From a checkpoint of a small transformer trained on Wikipedia.
Size: 11 layers, width 96, MLP 384 tanh GELU, vocabulary 2707.
Architecture: LayerNorm before each block, untied embeddings.
Training: 113M tokens, 3446 steps.
Each number is 50 + 15 x the weight over its row's rms, rounded and kept within 0 to 99. Layers, rows and columns count from 0. The size before them is the row's rms in percent of the matrix's.

# layer 7 MLP down (transposed), 384x96, rms 0.29, rows 347-363, columns 0-95
098:79 21 54 61 65 51 29 72 25 48 46 52 73 44 69 44 53 52 57 24 58 47 35 64 61 75 45 09 65 45 64 39 36 53 37 44 62 51 71 34 38 42 71 66 71 69 37 47 68 59 62 53 53 45 49 49 46 61 34 18 66 74 53 56 31 49 65 29 47 49 38 35 55 36 35 63 62 54 44 63 57 38 41 49 64 47 53 72 48 19 36 19 80 55 37 49
087:34 40 43 42 36 54 45 65 25 53 42 57 53 37 10 39 26 36 48 70 47 34 41 68 40 71 47 60 56 35 58 42 58 54 39 40 30 54 58 70 42 59 41 57 69 48 21 52 53 34 35 15 56 56 52 67 62 42 72 20 66 43 47 50 46 68 44 50 26 47 37 25 17 37 56 66 56 71 54 54 35 99 45 53 69 50 34 48 36 52 45 55 67 75 59 46
103:43 29 51 49 91 47 55 65 35 51 77 46 49 42 47 63 33 46 54 51 44 58 46 73 65 67 32 59 37 49 30 72 42 41 53 36 47 58 55 50 50 52 33 49 53 65 49 57 58 55 67 46 82 53 43 47 45 32 27 28 59 51 47 65 35 47 52 82 61 54 88 51 66 70 34 38 47 58 64 48 59 86 05 56 69 41 42 41 43 43 11 28 52 67 55 57
101:57 45 41 37 48 52 76 62 62 62 33 71 34 54 17 67 68 44 43 67 68 41 48 58 73 47 41 64 63 26 47 28 44 57 61 34 33 42 52 34 67 59 57 53 62 70 56 45 67 35 65 81 50 58 44 54 36 32 39 65 14 22 58 03 50 48 38 63 26 71 53 54 74 64 74 70 44 54 46 51 36 56 49 38 48 52 48 55 25 59 34 53 24 57 54 41
093:66 50 63 28 51 30 27 69 59 65 80 29 37 80 70 49 39 63 37 63 47 50 71 64 62 46 42 42 49 54 58 44 57 36 51 54 72 40 43 64 31 52 23 45 50 74 25 49 12 61 57 53 46 44 29 38 54 57 50 14 05 65 49 48 36 26 34 53 50 51 26 35 54 48 70 47 43 66 71 54 43 74 31 35 36 44 46 65 54 50 61 33 54 51 55 38
106:64 52 48 45 56 34 51 45 52 47 78 25 43 49 64 57 60 63 49 58 71 31 44 74 71 21 48 36 86 32 47 56 91 51 49 63 51 56 50 33 53 39 64 58 47 41 83 45 59 31 39 60 29 41 52 23 49 46 63 65 64 44 52 55 54 33 58 64 25 34 39 61 61 42 47 49 52 22 51 49 42 38 53 20 26 46 00 36 41 43 43 64 50 38 62 36
111:62 80 13 23 38 39 39 51 39 23 66 77 64 57 57 55 32 48 61 56 33 51 46 39 55 63 47 68 60 44 58 73 45 44 41 58 48 33 61 08 38 38 48 30 62 45 62 62 41 36 51 32 70 37 78 58 75 46 76 33 62 46 47 53 39 47 46 45 60 36 48 49 30 64 56 79 53 43 71 26 68 46 49 38 13 58 34 53 80 39 54 50 60 48 49 50
086:53 36 66 49 65 47 57 48 91 92 42 55 36 63 57 58 68 60 67 53 57 65 73 43 88 51 34 47 51 55 39 31 52 61 39 52 56 55 60 48 39 53 32 47 25 38 71 49 54 58 38 69 59 51 52 27 65 60 49 49 51 47 53 57 76 61 68 31 42 37 37 65 43 49 48 16 39 29 62 47 54 66 45 67 46 24 35 10 55 54 45 30 29 44 26 76
122:52 42 40 65 40 57 34 54 64 45 36 46 39 55 84 80 43 54 35 39 45 73 48 35 45 36 32 60 37 38 55 58 58 52 49 44 49 56 45 73 63 62 41 49 69 67 39 41 43 53 52 78 36 55 51 78 23 31 49 47 26 59 29 66 80 52 48 41 25 54 51 40 67 31 44 54 61 34 84 68 56 28 66 51 53 37 41 43 97 54 43 53 31 22 48 80
106:68 63 53 16 12 55 39 70 58 33 41 58 53 72 68 54 51 42 49 53 56 46 31 63 56 39 39 68 34 77 69 36 49 38 47 41 46 47 31 41 49 34 73 44 57 26 49 36 41 46 63 72 51 41 90 43 71 27 75 40 46 57 45 52 39 38 55 52 23 76 50 13 47 40 55 64 41 51 10 58 36 42 60 25 62 57 53 54 57 62 68 59 47 61 33 51
108:44 43 46 45 58 53 25 59 19 41 46 35 49 37 63 68 40 54 53 52 65 53 31 42 29 53 47 57 52 43 68 67 63 65 54 49 38 48 46 37 51 51 91 51 62 50 68 69 69 39 52 40 52 74 47 68 73 34 62 43 47 37 40 25 37 65 63 50 55 44 61 48 86 53 43 45 52 90 53 70 49 60 69 68 65 61 25 32 47 26 28 40 13 49 14 59
105:31 68 55 41 59 36 40 70 52 51 67 62 60 38 72 61 57 54 45 88 73 59 67 16 54 39 62 37 55 69 50 54 38 60 44 51 49 50 20 77 43 62 53 43 68 48 35 24 52 50 77 34 41 51 05 64 44 33 48 45 77 31 82 35 56 48 22 70 59 40 31 42 39 59 45 49 57 36 29 77 46 45 60 60 56 59 46 50 45 51 62 45 62 35 31 34
087:54 36 83 55 26 60 49 99 50 35 54 70 21 49 52 37 74 56 88 49 53 53 46 63 43 53 47 51 32 43 28 31 50 60 55 54 58 45 59 42 59 53 42 30 60 39 48 59 52 71 67 59 48 49 54 32 54 46 56 31 59 49 55 20 50 57 55 53 25 52 45 29 57 17 40 43 38 73 58 90 51 34 56 54 52 37 58 58 31 54 55 88 64 45 50 55
103:23 51 56 57 32 52 42 50 36 61 45 44 35 41 48 31 38 15 67 56 50 52 50 47 36 70 34 45 48 64 76 67 32 88 59 59 61 33 50 43 36 71 57 68 79 49 33 70 58 53 62 69 63 76 17 70 59 55 44 79 51 48 21 69 74 59 57 28 47 40 38 59 43 37 38 72 45 47 48 60 38 51 49 32 45 52 35 24 74 72 56 47 68 53 50 68
093:31 57 45 51 44 29 64 65 64 68 36 63 55 51 45 67 99 49 30 66 39 24 43 42 68 83 48 62 49 63 30 62 45 36 66 42 54 58 59 40 22 38 51 43 51 54 18 46 60 41 55 40 44 48 39 73 65 65 54 68 19 52 69 78 51 55 61 48 56 75 66 50 58 40 42 77 57 57 69 43 67 35 71 45 43 55 46 71 47 29 64 43 55 25 59 69
100:36 69 53 40 63 27 55 76 65 79 63 53 70 75 35 70 74 47 24 58 61 60 52 67 49 51 60 48 66 54 24 38 34 58 37 55 60 60 30 66 34 52 62 29 41 58 51 61 38 36 75 59 42 44 74 78 61 58 33 38 20 93 61 46 47 48 60 68 61 52 20 34 61 50 72 35 44 70 41 57 64 57 50 56 55 38 49 32 56 55 42 48 47 72 27 43
108:72 48 56 64 55 40 36 47 49 27 41 42 57 52 81 74 52 54 47 79 53 51 37 44 55 82 43 38 55 01 43 23 65 57 48 54 57 27 67 63 72 19 49 74 41 34 57 34 46 43 46 56 84 45 65 33 51 46 67 22 43 56 57 59 46 48 60 49 42 77 49 43 53 68 24 39 43 45 53 48 48 39 50 76 26 48 52 69 67 39 50 69 43 51 67 24
# layer 7 MLP up, 384x96, rms 0.295, rows 348-364, columns 0-95
093:48 12 53 52 66 51 50 56 55 52 60 28 59 27 44 43 55 71 43 38 56 25 63 62 64 78 39 50 49 43 58 23 54 38 24 41 34 43 54 56 53 41 18 52 36 18 61 47 56 36 34 32 49 53 60 57 45 62 44 40 61 55 52 32 42 70 68 52 53 43 46 30 63 42 32 10 63 76 55 72 44 48 47 54 57 56 42 41 53 99 35 81 63 47 21 54
106:36 63 56 67 21 56 45 33 40 47 27 29 37 53 41 53 40 62 70 39 59 72 55 66 55 63 29 56 29 62 78 05 47 65 48 76 51 63 68 52 36 55 75 55 34 50 43 51 39 53 54 42 41 34 42 36 50 40 51 49 72 40 41 59 66 47 20 34 79 61 54 38 48 39 76 77 26 52 60 37 60 38 58 37 50 60 30 25 23 70 40 54 43 51 69 67
108:62 40 28 72 50 60 65 43 56 59 74 25 30 43 61 58 66 59 52 48 57 70 43 45 50 14 50 53 52 49 73 78 67 42 66 46 58 32 61 60 57 43 41 44 55 26 66 44 40 52 80 27 22 33 60 41 56 33 44 58 42 45 32 60 71 68 91 82 46 60 61 59 18 23 32 40 64 69 41 47 61 54 54 63 50 48 52 41 51 68 55 53 61 33 67 33
111:30 51 18 93 49 40 71 14 45 39 33 56 57 32 49 52 56 44 54 36 39 46 42 25 28 39 52 55 46 30 34 56 32 53 35 58 22 52 58 36 58 41 66 49 46 34 52 49 84 47 26 43 53 55 73 57 53 52 63 81 86 33 47 47 66 72 49 58 43 58 52 68 48 42 44 44 68 23 36 56 53 33 53 58 58 38 47 61 34 42 58 86 44 38 35 62
104:55 53 37 44 35 25 42 26 66 38 50 42 40 37 37 82 65 26 46 60 45 45 50 54 60 63 68 63 52 42 44 56 43 45 58 63 38 58 76 49 47 55 32 62 67 20 58 49 58 32 30 18 58 19 55 55 34 59 28 52 38 49 42 76 53 86 44 45 58 39 35 30 31 74 74 61 38 54 32 65 47 38 56 87 45 51 60 31 52 44 79 45 69 50 58 29
098:36 66 35 43 49 59 37 74 27 32 38 48 51 82 54 58 49 36 57 58 47 20 25 37 62 50 58 53 44 47 54 53 59 50 49 28 86 41 58 82 50 50 77 56 45 62 49 58 69 23 34 46 41 17 32 58 58 38 31 61 25 57 66 76 37 63 51 33 63 42 54 43 68 54 70 60 81 26 38 54 57 58 72 67 59 62 48 76 35 49 60 45 32 56 63 36
088:72 47 67 47 48 50 69 50 54 03 65 60 57 30 46 38 38 38 48 53 25 57 46 35 29 30 37 79 48 51 54 47 53 43 68 47 50 29 64 48 37 75 41 52 68 62 15 44 40 61 72 57 31 49 61 37 54 32 59 35 76 76 83 48 42 14 48 30 59 59 20 42 66 40 28 47 63 47 62 65 37 30 50 46 39 39 46 55 50 53 55 50 72 64 56 43
105:59 53 38 49 67 28 62 41 39 32 53 46 54 64 57 56 44 36 39 40 80 74 61 53 78 79 58 31 56 51 67 51 66 87 48 69 50 60 60 61 63 42 39 71 46 40 64 51 80 58 54 37 50 43 30 68 48 26 59 26 59 69 46 34 60 69 51 67 31 30 59 52 52 45 73 49 36 46 25 51 41 48 69 75 67 51 22 39 34 74 44 89 49 63 48 37
104:62 64 37 74 78 57 36 44 86 44 64 42 75 23 49 34 56 57 53 61 50 34 48 40 42 49 61 49 57 32 59 36 50 29 46 33 35 40 62 66 47 64 58 34 44 61 64 44 67 43 34 52 73 38 23 54 46 66 41 58 62 48 44 63 20 54 51 70 60 69 84 33 23 60 45 25 45 62 16 75 53 60 59 37 21 49 32 60 44 33 40 62 34 52 52 74
116:47 51 47 32 38 74 39 73 27 28 58 68 43 69 59 44 56 49 56 72 51 61 51 24 44 50 63 32 70 57 34 51 75 35 51 37 54 26 45 48 42 09 40 58 72 50 39 27 64 48 44 35 48 37 71 53 41 58 26 42 62 55 52 63 56 71 80 63 46 50 30 37 60 33 33 47 47 63 57 74 31 38 67 79 42 66 69 51 57 61 45 57 96 42 41 57
109:45 60 55 78 60 52 55 31 40 18 26 81 71 34 50 44 49 60 61 36 48 74 59 44 57 20 64 30 28 43 62 35 45 63 51 45 48 24 60 53 57 34 53 48 62 61 36 37 60 50 42 53 66 75 46 38 55 41 27 26 52 46 52 44 38 57 42 62 22 35 35 38 61 58 32 80 52 48 41 78 41 54 65 83 46 55 58 50 12 32 72 58 77 44 59 53
094:65 57 50 60 54 40 59 40 22 75 39 56 70 57 56 43 77 58 62 43 44 37 59 48 65 47 66 67 62 63 23 34 64 60 47 56 61 34 31 51 56 12 70 57 40 52 56 51 54 27 51 67 60 35 53 30 45 38 50 87 49 31 32 59 48 56 58 47 49 77 37 13 34 18 70 69 46 11 58 47 48 51 70 48 63 59 42 51 31 47 83 62 49 45 54 40
103:48 60 33 51 28 50 58 80 71 40 50 48 41 27 22 59 39 59 56 64 33 41 28 17 65 64 57 35 37 27 65 21 54 20 46 44 45 54 64 59 28 36 63 47 47 31 55 38 56 44 53 53 87 53 73 75 36 26 34 37 58 63 35 50 54 35 62 64 72 44 53 75 56 58 57 55 38 74 45 40 28 42 61 38 54 44 34 48 53 60 75 66 39 69 67 35
097:49 35 33 67 64 40 55 52 35 44 43 31 57 61 59 68 32 82 79 32 63 55 51 39 37 32 53 35 33 38 56 51 42 72 44 88 41 32 54 52 31 64 58 71 37 29 39 63 57 74 63 48 50 47 50 29 26 36 51 62 58 69 55 37 31 40 85 55 47 33 51 54 54 45 71 37 47 78 50 55 16 57 85 56 53 41 61 59 58 63 16 43 51 42 63 48
094:34 44 71 57 58 68 43 77 55 54 35 48 52 58 73 60 55 61 62 81 30 27 37 20 49 48 68 58 62 39 44 67 75 61 67 58 51 10 54 23 53 63 42 64 48 56 57 26 54 76 31 63 49 48 25 27 50 48 52 39 73 31 21 49 58 54 29 35 50 79 64 59 25 43 65 37 57 54 75 54 33 35 58 32 70 68 43 60 46 47 51 53 40 55 60 46
103:52 61 56 41 57 47 52 57 82 35 42 46 59 64 56 81 65 44 55 60 43 61 27 54 38 69 38 58 59 55 51 46 45 61 43 50 40 15 55 48 49 36 49 31 71 49 60 48 46 31 38 52 61 36 41 55 20 14 67 52 56 62 38 64 28 58 80 61 00 37 67 49 41 56 60 51 47 55 14 55 54 59 62 71 49 44 50 58 55 64 24 58 56 60 73 32
092:27 55 48 51 63 43 69 60 57 37 47 72 36 62 50 49 54 53 58 68 51 47 40 61 26 42 64 73 43 49 32 53 61 40 29 26 17 65 68 54 34 51 21 39 67 22 68 49 58 34 54 78 53 26 44 38 41 53 63 51 82 31 69 40 70 56 43 53 36 35 48 74 32 39 48 21 47 39 43 58 30 65 48 46 59 51 37 45 41 43 29 61 40 04 27 53